config = dict(
    head_dim=64,
    intermediate_size=704,
    rope_fraction=1.0,
    attn_scale=0.125,
    doc_mask=True,
    max_steps=5521,
    dataset='wikipedia_en',
)
Each number is 128 + 32 x the weight over its row's rms, rounded and kept within 0 to 255. Layers, rows and columns count from 0. Numbers have three digits each. The size before them is the row's rms in percent of the matrix's.

# layer 2 attention key, 256x256, rms 0.0704, rows 70-124, columns 0-127
099:105132141130138160122124100140155117113189158139123119150147147114146158084142122109115150135118128154119109091136096158084187101112145105110114145105114191107096174117147107137094037120153117077116190119161112098128105099206111041005123135114136130098137164079076190152115190204082115111121115175087168116145105145098158155120135081091163177124129114175113118121097115101086076118188
099:105110147127138089103135163120126157094099140128166115109170139190118080112127039116086168140115123080121071165171120131083154174078139182075135156145122159118124145148148135145115063025190162107193108119168146102148089127115082102151130123141106154101126147131148115104064126126157133154100125175131159120153098103073111199148174088118132139131112088162108151122110099157159142118097
099:126090136106098183141080157120153146108137135168107140108224103138075138170114149112150125151129143128177173148148179125091113137105154234182149155116140153094161118102157087079131099136126082154109117139122132122130074113126136137122138216193150198149085111078183099100151113160162098094208137167149108049166156106171132149180197118195135079110101116105132138086155137084116168176152
105:119098152130125163147101137102143155108103160112083151099082117113126151086145086108091114103160057141161204120091105083096104102073114100078119178088084131141107158137092164200125133154115161120138109131157113086109141196119195112128109102119136142156151191150228127088165135161075128128097149108104167059128161172077118155154101186100160152130134132087054160152093140145174119097152
093:170121110121123125147133167119158126143099131151103150100086130090147130131119111127134123199104112085071201119120091151091140148136084155104140119086106138109080104125112120131144132085146145114193116135134084099088118106117233130124133098097124123139150138140101167180110144117124120125211133156142094089082172122187128155136169118106148160093131109091079167122078108106209131084139
091:132156132123060142149147166116122130123109106162088133070160139124138144069198104209080125130197115141090152112118084092144140150119165136088153142135175131187115134093162086132083093197145139114127095145138060086085128114122179097099158172157111130112086135162119102152174138150150139117132166081088123180097099081147058139131185175110111114119126154124149129112075106126127170175104
097:143124184153186133170134176194094070145117128114126156078131144118164127104130121040154145136135126123066192109172176103152172109121120105134140140167116083110126102128108101102115093079167132147084101109089136135127125169120113142129186137165176105118137160121090128142119129123130130130119108110084124140171148116109047126121111160114128151079126161080184073091143129125067112115186
108:095123113146127141161129097126173085164132099102215120160145087099136142166110114099088115121156105097149132162166122124128125087108116136146089110084110106137164156101109124123190170171079113179132104160187157085094107126130097143147162125202118114128079121159108147106147081097127147155161111175124144141131151138147121139151094188072169122121177133169182146106124193092117135104080
103:092135130094092139132132164120107102195093099066147140156164100117084085091163118133136104140076142161119079080099095105164183125136218104167146102127123112100109102107137129152129173157137138139131153100177140155076153133169163189125106085169140151140116133076006085145171081147133114150081180076111078172149140067144147083135168133126095109139119101094093173100081111166140135141135
098:063151120082175201052167145116105125192158128187137129116190146146171112145120112168065213129202140108120156067177085172147161101181155107108153137069142129132127140118157110156172150143110070111157111125183163174122075078116136119156179077097210129119089111126131115173122109159125150152186143051145124149138108035178115129082135171116094151160154105125122134100154104070123157102121
095:124055139123158187156122137161137136112107169074108097141165144141144097126116118161072143128209168154131125121079167052103058137131117159116099149122138154158156153125153119158134124108141095139134179134148118111099154138093156088129136141184099095107150130112131156096135126156128112153128131115119094093148113158114126156194067103119081115139121116108168100168079153132110071056134
111:072137150121127150140125153172117064167151114074182119114131109070218200135126156084240104123123166161114123172097153123174085119142194140129158125171147127199147145143108088138156092106141165176126160158146133094125084131123129156110121094096123129130111136096141104090113096146109169132165110113157141174138124109187099101103135115137165155111068154141167159101108140148087131179153
106:071180154129060141111069122184079106161078127109134090170154139036160132165098140137160142160062123139151114175138154111159136110071137129133113125178117162146130104077120135173135094078130093108116082085119077106108178170132096132127162079105126121118127094135126195123147136163115173128127172096176188144115134157093147131119146195171154112160159155099088190173130155140139136106105
108:122143128139119183109082094133138099078085143178194110103107170134147116162163155149156093113166107092197146206176146129174075121157115125094110138104119087141190157129083092102185145125082108141127151161133071140156104114113130113134143135064100078130180093134148084094135121148167165091146164102134046080152135136188146104100107117114078122093170155116103074131112165082139128105097
106:116191134140159199099086133136138103150144134071102166135107124192153125112115128162119085139132114139135166161186140134153183119137103138099145149129083074214175136173122078090106180096092170116147103110148126085155124130073157031158101116076160171122113156172109108143144163133162107192113132081182116062117107142186165123088108120160147111124133113116201104069120087133111122164145
106:085165166139172122139134114102111168099147125135159124068107172077177110090157141097119186109079171184106108139033158171196129123131211131092109096146137134088094095139133143107113142159167131136111176099152148167126173143112139114076086155157134120180118125106111125059093139075105129175123139088108139159121160154144139111186123139125103153134100134141124137101129118141155120145094
107:090137101155129113165100154120097087123123082113088159125171180117116153146125142082148163043116106115110101179212103128070158168184076132141108113148103171177148149149150159155120136130099132105161100167089098119114123086110104126087140105150110175127130081116110136176167114162139154158128084121201149132130171129152111170095103128133093165125139063103126167110138200165136111120157
105:129098111115168153148106126091112132140084145172142127135125060147094101071084109095127131153163112068131170128180118096156146127164155131143124070158054163146174185044143143153120169069144152130171094131157115142180113103068141093166095155115153128106110121117163136112133139078148144169110129118120113143156112147147192145132098146133099153122105157109140113094107105130126157134144
109:069170152170150105136122096135112141115108144114236102168102049118107095096079115128124161104140148177109076102087167154113128074150121081157204124114105105131126141088090081088119093177176146161110155147112117093125113137122148139188178103104124133127120137221102104178149107163074082105128111146128146147110144095093111137151121113110114134139141171127106131156130158133161144094190
108:146103137064120150077075113110092098177102125163157094142075153169107073158132204158115099082134170197082096109109141169159154155114161165149096136100104065122160164171092094125078147084122114118136185080106120173170121162138078126117108147136127137162173121112153148153139127142151140141123109075154121133139192155100167082186116092152137096083138202100104127164064148116137168174082
103:141101155147171089161108118181154143145128147106086091130135159105163143171121141134142118115133131222132141181107100155126090080079153159089177121146102126121151182149074160116135122117160101107049105209109120138149132085160127124068092076144142101161160210101107152113111117124072151093178128104150092156117146154102130145095135190162131154134100144185110132152151167137123118164136
106:133098137042156120160077116121123131119144160174134100137127126122194137139119218170109108113099143139198129110103177156087115091060122115161125114138190137114166081163050082111092160122100071116122155135193083096138156114160099095103086123139082080132140091136106105122121136151166139102149087121137119113121110181186109138121112153168196135157106172135136088158161164100156119064089
113:148083099120176156051067104111125101127154114147137156152196125124092088135065135124178172161070165121126080215116126120146099157194067121099144121106146192189110123109108120135120121150156122078100169189102123165107115206129079161026141158227158100145064097099099102142116145121086132087125126161082168146125179072150176123118131097144177094143144179158098182193088127141098136102074
102:141123131172109153068141092117133186141062142114125102136135103095098070138134164090105108132103136086179131152090111157089121098152117077114103104123095153105117065076092175141091141069148122174078124103136119133185139117075143103107102122165100069135133130166103109160128097157138076134146189166139191110126143120112066128112143147146094141145131106119123109158139120129121119127101
099:092164146107124074162103140167167080170135147128093082103089069123154081144071074093170161180096180079156043110095161080148086146086149184126150094102184146115150156118109157107168103114158126138096181117158152146176112146153091167135144094125102153142101191149121085112132140108090120131113119068133119143114161146139152126134128086155120144126056121104114105105183134127148078094161
104:125084113155110160129155159063096108123098100116108144072061099132143124109152094117196161142112109126142121145090106161155101135109138119132087178173142173107161086174171184104145175186098151135091103175156110076139082088123129138149086107183110106157152132148081102171204066106127070075094117153069106143155181102138078127106111139168101089121135109129096072089128181106125120156077
102:102181149139146080116136119109113086107113185132117057119172116154167168143087147075110151071123093146118120152159056113140095125083176173074128129153123179140085170132132161100062146108067132146156111150070083108144123136120134148104135083125146200156162133083183242126169127112138149085115132156110127048096154088157112110114090160081150171133103151079179140096102168155112090113125
104:102136149112098158104169170188127105170146108054083165132140061111104170164152098104206132125145129148177103121132113097179160143138100131169179074183091096128148106145159144128170123183148150157131096145127138194109174128035138218135171134116147169123106088153062125177160076166101121166082066071143141135126117084116077104082142157126100130121160085094127165126131117127135126134159
100:133139136124155141143131120145145106137165133131135145159142142080094144146126115134157079110181157163091103147153111186142151152158065121177051131166111175174191136136074125108141143142088128163083111053128119147141171217180111148122118118093095147051131091142051079121090077097117082212110143144222127124083111095141105111151135073146068157169113144130094162087159085127095180138115
105:144157154111092069091114176084120097010121140168168131067145165161150156179146116142106195110115136105140139121096125127090112082079066115083125139144143092160164076097099068136095069088175106143106142109073170205113082166130128091112116121121140145097136101131177192091139132147154096127115141162133112093186158195087146170085196169111153132099136115133152195161112092086096096058111
097:157094103167128138094125109139196151197095126075133103116156086097127068192188156186142156134137150132117104101126092119147125123116141156167160152129117104139153103116162118127091126155123109133113100151111119120090183101153149084177120093107118163223105146087129130122156158175118158170134062121114120108089121135140113180161212089098112173184105145098140116096156113122110167100132
096:112147092093139148096126151191116081169056070114105110127068131146156137157135160140072137124159161136119162123083145134074150134147125120118187126132182065193142083121125157099068092186119109169124167109146149129149142174132099117147092133144138163183118177126036070169116110077093159127127106074144181110138141131138083166123104124115113141138149193111140083111134170113129136112121
100:134137107132126098110123077174088157172112129116151105110106122170166132143097135096146144069109169117114089163131126133144120208176143129146188148142138085135161099140080180106181094211194179129114079079134170141086096075100110147142135056122119121132127156100094123111177109084134130091163180091143112117135120127137101078113124111146166061131120164130208134086113112095118146159186
099:137091118105164166092149123147151106170157151156108176171123121045122121174102119073142158151164110155112112148160150183151050105140135168112159193092201127144127157185138116104099129105137166134102153101159137067073109173173157047190128081166125115108111128076141163128126157136099110123114126108129157080100140177193121166137094132130137131073102136118092111100096114126198141103171
106:149136131189134144166125131127084095093214146091080178169150150144092153158126154191103159109079127130154084146119105102137098164093105111123175143123106086106156115143127144102122177140114085159141125112085090092211150119145142095112169165169117144237128132063182134144152151171190130107156202145147111089133136138123114117157103157131117065151132109172182169116080172134107118110165
095:126140151121123145149146057162106172096108120121191125149182176102153088172091191107169121134072114103146140099098106114162115133072132118088155149161082136083142140162077143133097133163103164141115144112111150092059127092139062183159146166143116119144083142073122114138105088144145106125094048125125062114104174088087099140147089149126162119100066071123154145090112086129155131180156
096:097126149099144180105160163150106139156115171097142160130141061096127137114153085067160128155079135121122078109090080127110127178181107107141240189152121156149141155143173102147205172160078183163206067090142104113191094109100167154113138086141102087142084173118109088148161117159099108125122126114125117139117141117127148156149114150105080096106122160120129111141121110125083084147066
101:063105043092153106151103072071133123095164166183091139189130132083156108145162141111118101103070126133115168130113153097183090149117092158140126156120104112172144144073082153127169062042141163144116128113097183136155149095068116136108123131093122085116124126104206101143095110133099093135143164162119112103130109084125138168092139140090198110121153157204094131097183126115118117147147
097:073091120096105116138108146028104075153152137113166154168137194141109161130126153139072114125085105100151122154118099151132117136146158089104049112163135180078105108142097149127109119058067120109115135130119091141127152158129087127061108059184147130137176156086171129088079114141172153178157069168166128143119164118099184148148076093094155093098074181129169123129121125154117098152115
101:138196139102134079155123109107088126134115083055151142095119093102162127128135146124140108169185093140059175099088156164119095165089127111141174161091112173090091148159145178128126106157058159160162117214138107113133129111144153123202142076150118166148060187132108124098124109117128174157152165136116165178094096110155152161107099147140091134143120181145161124169071122140144190132095
101:086071079127123126083125127132126140158148104104127125102106126126102120191051125096094096150122153183093159112157149120097155113168153125124125095135146097119115137133118075186178153175139149061173065100136099145119203167108179141055189125134140088115098174134093117128147142123098100141126127116143172113118118181060148089156117152124117120115111202137050130092069127140119077145087
111:144107188143144164080187160146107127193121126128132139171188067094140144136144105117075114128127096084115116070051136181108212132080154113096105098156152155120157173144159089154149140152171120145095152139159163110102159098128098146156112145109175133099146061140126110164110137084130158130172117092072182145115095116161163077142091125067120176108099109179116170100127119103170136090156
098:146115135147163126077206100076136105092164149183141176103106164196107096150150143168156179136079141059089067179145126108130150104152201125201124145134177105129094163136150146136156198130137145145173120104076123114109158105086075120115144123131132194129127131141204109133159105125103106151115112096140159095113151155060083041129087090142139191136114126189075148162101108166144118185090
108:150147174095180169131107107113105174164117128102126141090070138120127116074118109134157140133083123149106124129121081127181158136127119173120079132162175134118161116156103097113141045158129142153086103024078137116135127113094091131128100159130140137177093109147107127132139166131123166139077137167094134119130136148079113153153066072139086181115124144167184136076095152068127195152131
100:126073067110115103093123122155138117067183123143140107136154142090073126060169145157100086108109158137125202118153077083072205137127138132154103139095087146110119099127111125154082095169131146094171165140122091118142132140119179105149139080101171125082080150167188115109148093129104097100129134143127167144136195154174234037100119109093161095119165139126156159129116096115072118134161
104:168102135097081098153075111147130169089102051183135155123080192143176131185194155137112106159121167176164146127082107165176172166132151137118106128144145107181114098177150132158184131137121113101126132139146140155102136129129142153122041088116131121135120184141135125152099140160063131192159067112182115117141109108170156082128134086090114119197136087107018134173108139179166187095180
100:134131163085071156087122175201128057118145124127147151126081122101151179172109099121066136139121138117088100139135195133110124154076134127087075100145144162118191108138125106153096100189085092128113144115145142091085164155057145165140075144113120131101099156119118148168135150164077102181142119113134149166161148097117116143133155134104111095188184096103129112176135100137157079115153
108:136153071102132122164118157154063123093143121128109131134161127101107120107165095115040105114125180135137118123173117148093081177114154151102191162184153157150142179161150104058121140149112122109104125104100130130154114114115100118106121117108116109100149116166149082165087158137174135110158169160160156077109145123077160065146163122100161063090143155125116201112183135136108079145169
108:129167068137137116156105109136079123122100124139169126178091179193148093142161099176144160089159069088099093144086103162127152078157110163160150118083141143092098141167054137147046136109105119111081132162148159101145114109148139126113103135105146135147102186197088145125116114097124138157115165157115151106131152167132128075120126130100104086063158130121134215114169104137128087160149
105:149126131224105153168095150113108136121136180114086113141206063087146083093121163094156115122165102148150124142119047120112168116139098129156148086136130101173095108139114134120149158081153031116143150161109158154161174077121090140107056133103122089177123176201105076111171109095132059161102110120145133115147135031139095127135144133136122131154089099187114134029108092107080153108151
108:115150118114158129128122138120127177104121219141088128204143115063109131161108152146079142084187175089119131110126121144126175107065074049107090110138117072154081154079183091104145097146124070107089158135131207125168107129154149084155083152128152101058124064161150102108094137155129097099122139111109111171086104146152117090114092122133131181116111095116123084140032137187157097107047
098:120107132112128091135121171115137105163167141089134175103123170093093081140105095156183239141136134158144167111106091145136107117179123124128042068108152109128146122152088173121153165130097114120181086123109121105133131145162117133133091149094146159049106139113177099117142148195127166123058186152106109122141125135155096080111152111084111141133121078055139137127108109103136108107157
110:073090138163134190140106094157102173148121181110120082110140154135088165145103109124157096124168063162139053101111168154171123155084109111139127171156143126159147138133118141155111184075047148181122152090121094175134084128074081144123108142115127192066070107128074128134093078095118143150097144066167116135142134082169069162173164141101125179163132155078141110060125111125119102094194
097:132174114083097116152139130157143079123150121129126120151119186103105146084144137128126149119101132176049083077138177120135154133091101183118172095114096076210097212093148087123121101102135069134116132091113162094160130140160111125132080114172081054043138200147158177150106104071058132165137076171143106091102133138053103112133167096173084078121157144164140175155146113140136118097174
097:165083137187190101141101128122137072071148160216170125159177136147154138190149095155077175148085139083102175129154158150159098092192114156109137122190088141068100104050170158136120137129146121154095156116196123103152109150115133098138116170185165166111105163086085090135154100119101151120122135181127125119105128042151119116113133099137101134141121123088130067133144147112117115136179
# layer 2 attention query, 256x256, rms 0.0747, rows 71-124, columns 0-127
095:093125113130105092125151122130120122110125147163097164153135122100135175145071163086131108105104055179117096152093192166102103176236095126145180131109151118152109176130089151123127164145103154161116152141082207080097157157098164172066148086134097155179108167149141067154170166123160177153116111083100123129204169150189143177160117108103146114149180164086134141098141069104072153118087
100:179102159054164159169079165082144177175145120125156156110154172204136084133143210199088147099151097087082095120177136089132120103130172084121171130106177117131125138109124131110094115131188127108155115124134094135121115170198150171081176110122105184131159128135141160165124200130115155135082063087129134101136116103115152146135189069104105122176073128147135110093128115143100177069116
090:054089123128165130128169090116120108066095180120164124142144132115141131101156099156200121124111098106096099130114083108123084128110097110100117089146098133099105113078151128101128116137159091135066205145111146177115180081168141139158068146122117155075133142115162122075094116107172116186132137126064090193097093061139134128130121126085158072129206176124161137146141131129090135165092
092:080139089084139145196154158124131175125072129077136163133097104123166108114082148131118131059167180123116140113131072126133123139088131196132153092171120125137105106090127170105082166135127209145153073131133150116135124121142146145058117093181140177158144111131139203143160128111150025115176067116143115087229141193157129161109093159178162115195145148115108099142110188185142143122156
079:168119135106117121164144108169060148117104128144127114115158157096121169199110129080122205165117110222101111130119151145078198069135174113109167113072095095143163164157142114103161161162150187153053109147165147128112173096145139149185165113117112119135139163100135093163120139116055038103127145078133144168151104058114123127128168162138096109170127139136147141141098143117083201137143
097:156199177115142132115129105124149087164154165131097154113083175139099118172158146135143078137154131186068090118188121134099113093172098101093113124084131095033103150120146093145117112140149150194125092149057138153089092141069162155114176140159123106082146154152129044077131121160130138100149106148125149106163112141149113152108098102143186074176126094118087146062134032129133083113120
107:112132083074127115145093100118119158105051098167120094082153142176110023110147082148118202155064122149162130127142138155143097135088130175124169141142119149129165079136136127134113153093163130236099102128156158125131126114149130170171123156172080154166195100163122155169081178075180141162166124139166086133084183106122105112131077152118137130182146169105089076156142127084104141113089
085:135107187120102189174188148111134111093151163129128121112116132117122169085083142092105096154183167115106133135113150093094151060133167142083125069077069150144119133123146150124173093129128147132113141111123146138117144108075132160121117114115133145112063143123131102108119109079123106125134101084087152152109103128171180107120108154141148146148058087110140129133125176141108217099126
106:091169162110118131171106155105118126178150164133127135134122175116149087096160118117141196140071086110156224151165179123121157151171114113121174119174112138121175119167102098153148224114133085185102113147114149122136074138136119125112132130096136163145143200164101172208120122100154219166161109182098122132100106187103159122073114096119146113118125126145061086147208148114118108136138
096:104133106063157110152112148037126160154156095111107141149134182163169079109162136187145061123074124111144141070101112130121100150145150122095171155058061107060128133185086151040144108126167120103101094137102122111156100095142111099154109115109100149139095156197130104083141135105104165179082114100104108113143123167102120162100081183125198111151117197167144135141183118139105166166114
113:143168113158151157115065088126179126103110136086124128072159135055163078046130145132067100157145103133076151148114139151171084122096178155102176187149119105117153139078167149119129172098145135125140138166141104138078108116064157079142133144152153134122085154112115156136170095125132098125108132087124183072078131148062089156138114101105176077109132122116086155140124121109082114118129
103:144076107111146141166117174102156083125127160150166090163115108121120128083047167087142116076113107107152161136085136172176088129117196100145120115131092139133101083074120112139091155122172192105133129137160180106080155136123109131080140155114129110161109102138115166134122195078183164076126059143135188070123125062143101189112101105110179149114121092126119085107138107110115111134139
124:107141123162114080143134127091092169096134161149085119119150146141133167132151161077130127115177088166153082119091096113098099138138102161160135133123141171133163180121095165146089114124095142131126114060159165139117141176125064101133139091097184123116165083117132152119150174128085075143123097141151059086151088175147166132155100147169147095139118087045073119185208131121076158150117
116:143097122120176103095110107114062163148107097118184098143221104117145123197176122107129112103122135106122071165164125116108123160128139066076088123165103085096092128147104061117155105182192088132127200131161158178152142127068111149130108145056150137104104223231135087156084174124195114089073164169121105150164120080095123125115104110108135140143121136153112142117059072151132137098092
103:111135103173099140098123157109119106111134168084050144133080067082097183102099161096083131099119149161131166108155188138157093111109113091161131088087125129142160156135154101140121094131121118132134117119084112148153053111166058136186132120170111098116089148084110104139156078143110133176138109223108152150181112120089134121084137152128133097118159113121127090134151099158169118119144
112:139131135145123151186170113154115098163136154153149170108119138132155058160090087105107156231131139155103152085116076166142188139178166167074119090105093109095098053146137132195128165126094134142176134121115145094092130104181128147125146136120079122133120146150110134138113162088159075085110083108119114145105112090099110196098097150154090077204146143119122043122101072157136177174131
111:147125129143113175154170089074153136117181136155166105102139149108170172090112134159141109085126129150143115119107121101170136165150073084093089066112128135177140077130158182105064153101174140096132167142173117113115147093120088147119101151121142138160169128111098131131135134167103142105076107058144127114193151174139134109151107056119091047134083133155134120182127128161109138175118
118:078049120152075088129080158157125136188095090163090132195116155166167105153168100192167132148094201152105177154116195136141182150147130093205105144191117094125123069114171119131119184170138083160123140121187158129112141165202151166179100133137176128108138167161055095167116146096173112110118162114152047121107120083120117044105150131123125176112134115103178161113144179120108120141155
110:199149106188099161106158156122173144101197197075185122162098190149088183086091145162114094151144153116146090098112069149127106165166105155129141139096173102123111141100108073144086115140139123151074129058139164102155109132092140116136099206095133093124112117130039118125153146124100054149107144176130129089108091095121122067159125143135146142131152094142132123129134125117164161123138
104:140149106154110205119101147129153065126208198117103163104139141062099112105182158125171135075135100078136091074168110096132135074153078119213130168175164112142150152102093146118151132115083104113157136130112163104129146131070101144163107153114115134163098126108164199151098131112130125110101158097126157158115190106160125175148139180123146158129201070101118100128157060105118111174126
115:108173145093125114109115133142122124139119110156139084116136190164147074088115160133132119085131138164154098165110163087157093125169126080151112167123082183132108149141133143108109094147151082157164088072118128120131107116133203097155124125160161131120152147123078111189146107148091127223089168134174118104161121126098125140107125169111104092122087120115142169078162064154191149128135
115:166114093183154142126173144137103167114146157146110161118219137095133103172096120133102095142179154097109154093093134148086116170128113169124126195124191210168146144126105203134178129130100142128160056123184125094145114085148096118143108116161075074159099174115175132143131108119109204135135109117181112060095162149111100133127157174133155103162130064125148153124136135173102146134216
118:201095164095181113081146162130131144164132137091117113122160115196208037163118136145100162188108171059101077139120102100150210160143111113177128162171105089145167146109125124110158147132159122089085121111084123196082164103130150138148150144125147078140128146115107165139124064120117103126137107128151184151171141090133153184167122104125128196127105153144157163122107119137086180139090
120:088112099095126189095132112148187077184143123121100147061166126218131088100120115153119040113132176135114141137090138150126189098129086135137127163158160196116150078110092116116137108141117092148116162169119101108141104114145216138076123167109114105146162149191157124162124069131194187173142144112141139111121178155105140093123160142088155155163121134143104135074140084099149151108171
099:129084081106090130155072155158172143131152177131161144148134131113149198139175210150179101155128087169154122127162153164138154133161108109113079096143099134128141110050116104136148142187110099171146077142111126138094130114151147090146115130146063118138194094167170173082101080147113142075141124107132203159151135101179127138126140140171121117151110128111154069152120082154168148095120
088:137061138120187117140125121069104103148159118096103168088154110120105089149159080153129145131100149076167105159083129147141134172126075117171116110140101121135101117129101072132148166120131084153130173148104122199177148128153104076119096205115131145084090156120189144128109112096155103162039127167104120144126142197113138149171159153060167143117099143160134137143125091085151093146075
094:147191116161096152113144140144125097201128160214117123099113122156103104131140155092098094136126082096156142151160146104090144139154109124133114152090148054122083135210120143085126110204169151141148117104094139171163136107119181157073060205132150154078090113090121081134171117187171133145087118111121085122184072149110115085120147138114129139130085181153143144159172095129079078135166
084:193169096112121156135158149114175124113099093134118105137190127183135142135139156132106123121152088153086126158091117132085097095110147167108132200097184070139111058121151151114091187165097095136154142162125074108153135050148137085152132131111138162121183117116165146164138178081109154099080162133116117094158182111131101157086114139113156101051174107088168128123120158164193117160107
083:148103160171112194110153078185179158119162137097125157111123151103103164132143125081151163105111142136132167085142122132136100167173104092123100114144153200210115184147092088179084081111103142190146070100121084147053195113106110159178070132134109157145122142109122137139125091127088103102169160113085165091105155089098122136140125141106162095161099172123115094112123082155152142126126
098:107119165098153053141145162126130130104083051112133179122110141139078151135101109111124147054127138129198091130182144112141169149121145121137117136151132084137133175194067198127151178149157144086113119172152065210136121194109146124109155100106108098151138140206147105163080093111132154071136134079159098130125145111173202157077158160116118145145164161194115175187140187134125138111130
086:221116210040153131149096148132087195140098062141082136135126161146093102190068122082121131138131107175112100148150152124159176102095142156090127129144153092133116139131075140077093131159138114147191160111160148171163143108116125145151103127155152088118146092135148121091146157080103103113154128117181177122128067132075093051192115141119105091151185098138119100062128104138152147118166
088:174093133121088125145074091165123121194167159134070156133068060083153194100083104166186107116118078137145108107112117127172176148097135147104076037188112164130109095128156080136130097132106151133161155161118126101155162116074161118129198104123131141160178110098178114154185124158131084159157121180184120148109100129115102114103100132124152105167117104101116118082152116104181178180095
094:146103111137136163128108124137108131064153097121134177142143112152137096110168164239180069131070181113125165110135141089152166140070143153197148127136076146053065128117106127088113074179153113099132085189159116159146102133197133153092155125121130105114142132164129134097143087138138123142112071120056109106127118138112107138198173139131107095146173063128176143075157100121116084103076
090:123119058167200123065075181144161131138135125199111078155088122155134145083142113154104072072143176085141116172145097179083096121134071064101127100148120150111111185131161123124176094137220139106165145124133147109178101120090163132205134102117100050149129116101053105159161105082122127050128096129148124146173108136140147131118219107124128122103156177133132103117123178155150134114147
100:162151164083161153095087118119131099142084139120097145125124113147115131159098140138138105041104093160148116135121145094121106132156149156161130207150095197090114120147090102156127150137130100153108143138121094124126137157092156081165170095137114127152143072113153164135151176151111154115085138145094107123122094201119170161124130160122149153148075144088148075077086123114138138135107
090:122145124103079143109089114072111114192091127125097173106096115094117075055154186128122064161131163128145144143104087122179084162139111117133092094152102114163120131114146130137139167119179099111122176102125141104097142146139090135168093145059116121110128146141127133221128121114133167158177098124061110172158129080154104174141114098115118067136129022122134164165084123190106158098138
104:184111150135140137124079087167134127124107137151066066203129141144136132163174120088124181159133126124135111048140162165121076079140126150114076193128143136096115107104119122150099170143145129135125144132120139165140078090081125137076092054160077118070084072122157156121101117114129116119172149166094148117114102167099149139110079140148135120106066095135114144198118170100136118150117
089:139138165122126129158140067102164138155130172130116164121131068170165075144102096141109084125104085128116124112065142114136117151115132172153150146091079100077112143078133155161155130104116104182136144047067173150129122157126105127125137097081129120133115144103085090126110087097116153121152178115075177119116169139109111174029125097154132116061146107097138092100157156163160126097096
095:098142116144144120129122094140138145076123171091057149111119149107117140118078120099191153101097137126171069180148124163137162114081153170114167127114166067172101124156143129014179129096087139167142168102167123102107190154127114145148162133143134083124143104060145093166120135133113134123155154165157122113121132131157155077129097189119112108118099103132127092107137122115102140144154
095:149126169150151145141129108084130079182073099162073070110193125201120160083064128062141121143135131157109133137115113169155090154073106159124141128174128143128125129076180179182132103104124165137172120125075143107128131140145047116164086120152096168157068142184132141138110109104185133166124153103111106143135092110138118143095075117151179169086148104150136130132152111106118175156179
103:116116102156101115119161135096139152196111146153166130158152127088134106093145094096130142156125126161113132127097119092100117207125134124170096179116087111109138098173097152104122154139138113106131115148166161089155069105178143139088113153119156174068125198086079073153134117117061120140166074116116172117128171136121163124113082161152115136110160118133094164118189113150138140136117
101:098087129101143140103115153091091164099128104168166103085119141112063095123092158078196091102194152151139141201082190097119115163160080177142076136104142163176161108086115093046154025097139123088108164150124145088187149126084148135157104156153098152127182139111120170128099138082096122078127153152171144090122107170157136113133080127200152120112129124120115129150177127130109097133152
107:178121122129139120064135183106150160092119102083097181083152066170131130118135107137137126164148118189156182167181101093138126197145120158113121093095177084119145141094114139182145195093095078121114112155149124131191180092109075100080203139178148111065222140079124097113117108095069161122166116089105168127130136096169123049113097124081128127141075140094121172142146132099095124104088
106:136171155081127177146123117121125114133121087136195088142143119198148129168153124192109192095126163096142106111117162130134112122122117165095160187164157080166164114108109093174123080105134148119101178088129150160115157140132155116101086172174137112091087112101121145125124145135092185128188136107136104141136088118102140127134142143114138182090104139215108065095171143182111109123131
110:149168193191177133138092176062144122159112170058110115192171052104104132148171149056105179156145122119109140131144153136184070055108149112149100136141165144093107156139152159134101114102075111148121058142133147171136130155115104139138104168067133117101164135077076100110096173106129139165105138104079127100091053133137145126168124126110076146140122118150120093164204208165142167105140
108:140166180183175167203157121076173137133149164126156129162111178211121130125135126068108105106164090166147141157092140108128132122163167067114122133106122128082085159136131158149163104148208130129111077155141149082155112102149095136127193114099151129105112133128168088153073112121134099133140065136159127131076118135108162116142088103158146177050178139122114062087173114173090188097112
104:141189101143127177089128118121112154103094095136105070150174115068089131148133170075174113087118135120127148150127115109102126099098126118101115090169168146124110151169102145154159106147178115131211144084115125151128138119155126101104161088143173130194110060158171105138170111098044101171087056164086136118184140128151145122082123131122085145156156106178217081107157152157114119035122
117:110092133099106094126155155155128129157163117116157159158103139150099092134122150183147181113122103103090140119121211087125204078159110097180119144176117087106106094125051078159131155080146151163104168127124128100134051150157163139117053164108127085166056142133119157120123099137136178097150071116119135100216088105091146038070132132138126112096091129119118115129091207113128098131126
108:123125146071129156089164187152117117077112101145164183093067166070145105134142136151151131194145171156098136137109085090128108154165180123096131091101116179182081115090149155079095117124166084132143206093127045155101114121125125160131068128160130107146105136094086137125132172135140138122147124119110175128149099118150135144121106135172124105138093134087115130119101157083050154113135
112:156147119130105185104089137166108187140100150131136085104091121158069132099129099124109080196120110146146084124185161139097134116162116075127115124191132200192144141113142080145094143084161212082114140126095138097167110197155153161106135105143113155140144103100145167107086183098142082187162062189095118155172153181131100114124120138151186090113130160163171182143181127184203115168148
107:110171119082118177145131106189125133100117219133173170133109049120072101116130116107150160087116116201192088107137105093170073122119140146124144129080090148214156159187143144087090128149159098118091117067092110159079094114147075093176125109150142079153089162083110155161122075126117116096138138100124138111111125162090128155104074080126157183159136116143103129101156121077125148113172
107:077101131189184128100133196141141111097117065100103148069159073097159158096068076137107137121144103132088183122121145091137120185140137134062122114053126101117132130131129134100148153125150131150116138137126148193091108152139149085079042189123102138085132072105150138088089175107108091083117110126146156134105134156099089132111099108196113123131089122140148124107112116114116141100078
107:173133150189168109136216155158099125138092072139155165151073118160039123073084079068155114106150144141078145125130063069174123122178125084095088192091187095087095083096164158125149105143133142079134168152105112047112135123154119115134099122090226087204095145124142168173190109094134166106112158107096063095137124132103140120142080127118192137213112150120127123101145131094162118077109
122:165147110014191130126126130150097095102141129146042132158144123155147138175116140117156136178075183097100110126147106092114097145140154108184129125146113134093137072154107102120161089078136152143169112117135097140128114135149122139134103138123120122082191139146099095123170100149129175107135146172106188124138142112107088146092192117106106144061166179107069159115107124134131184145158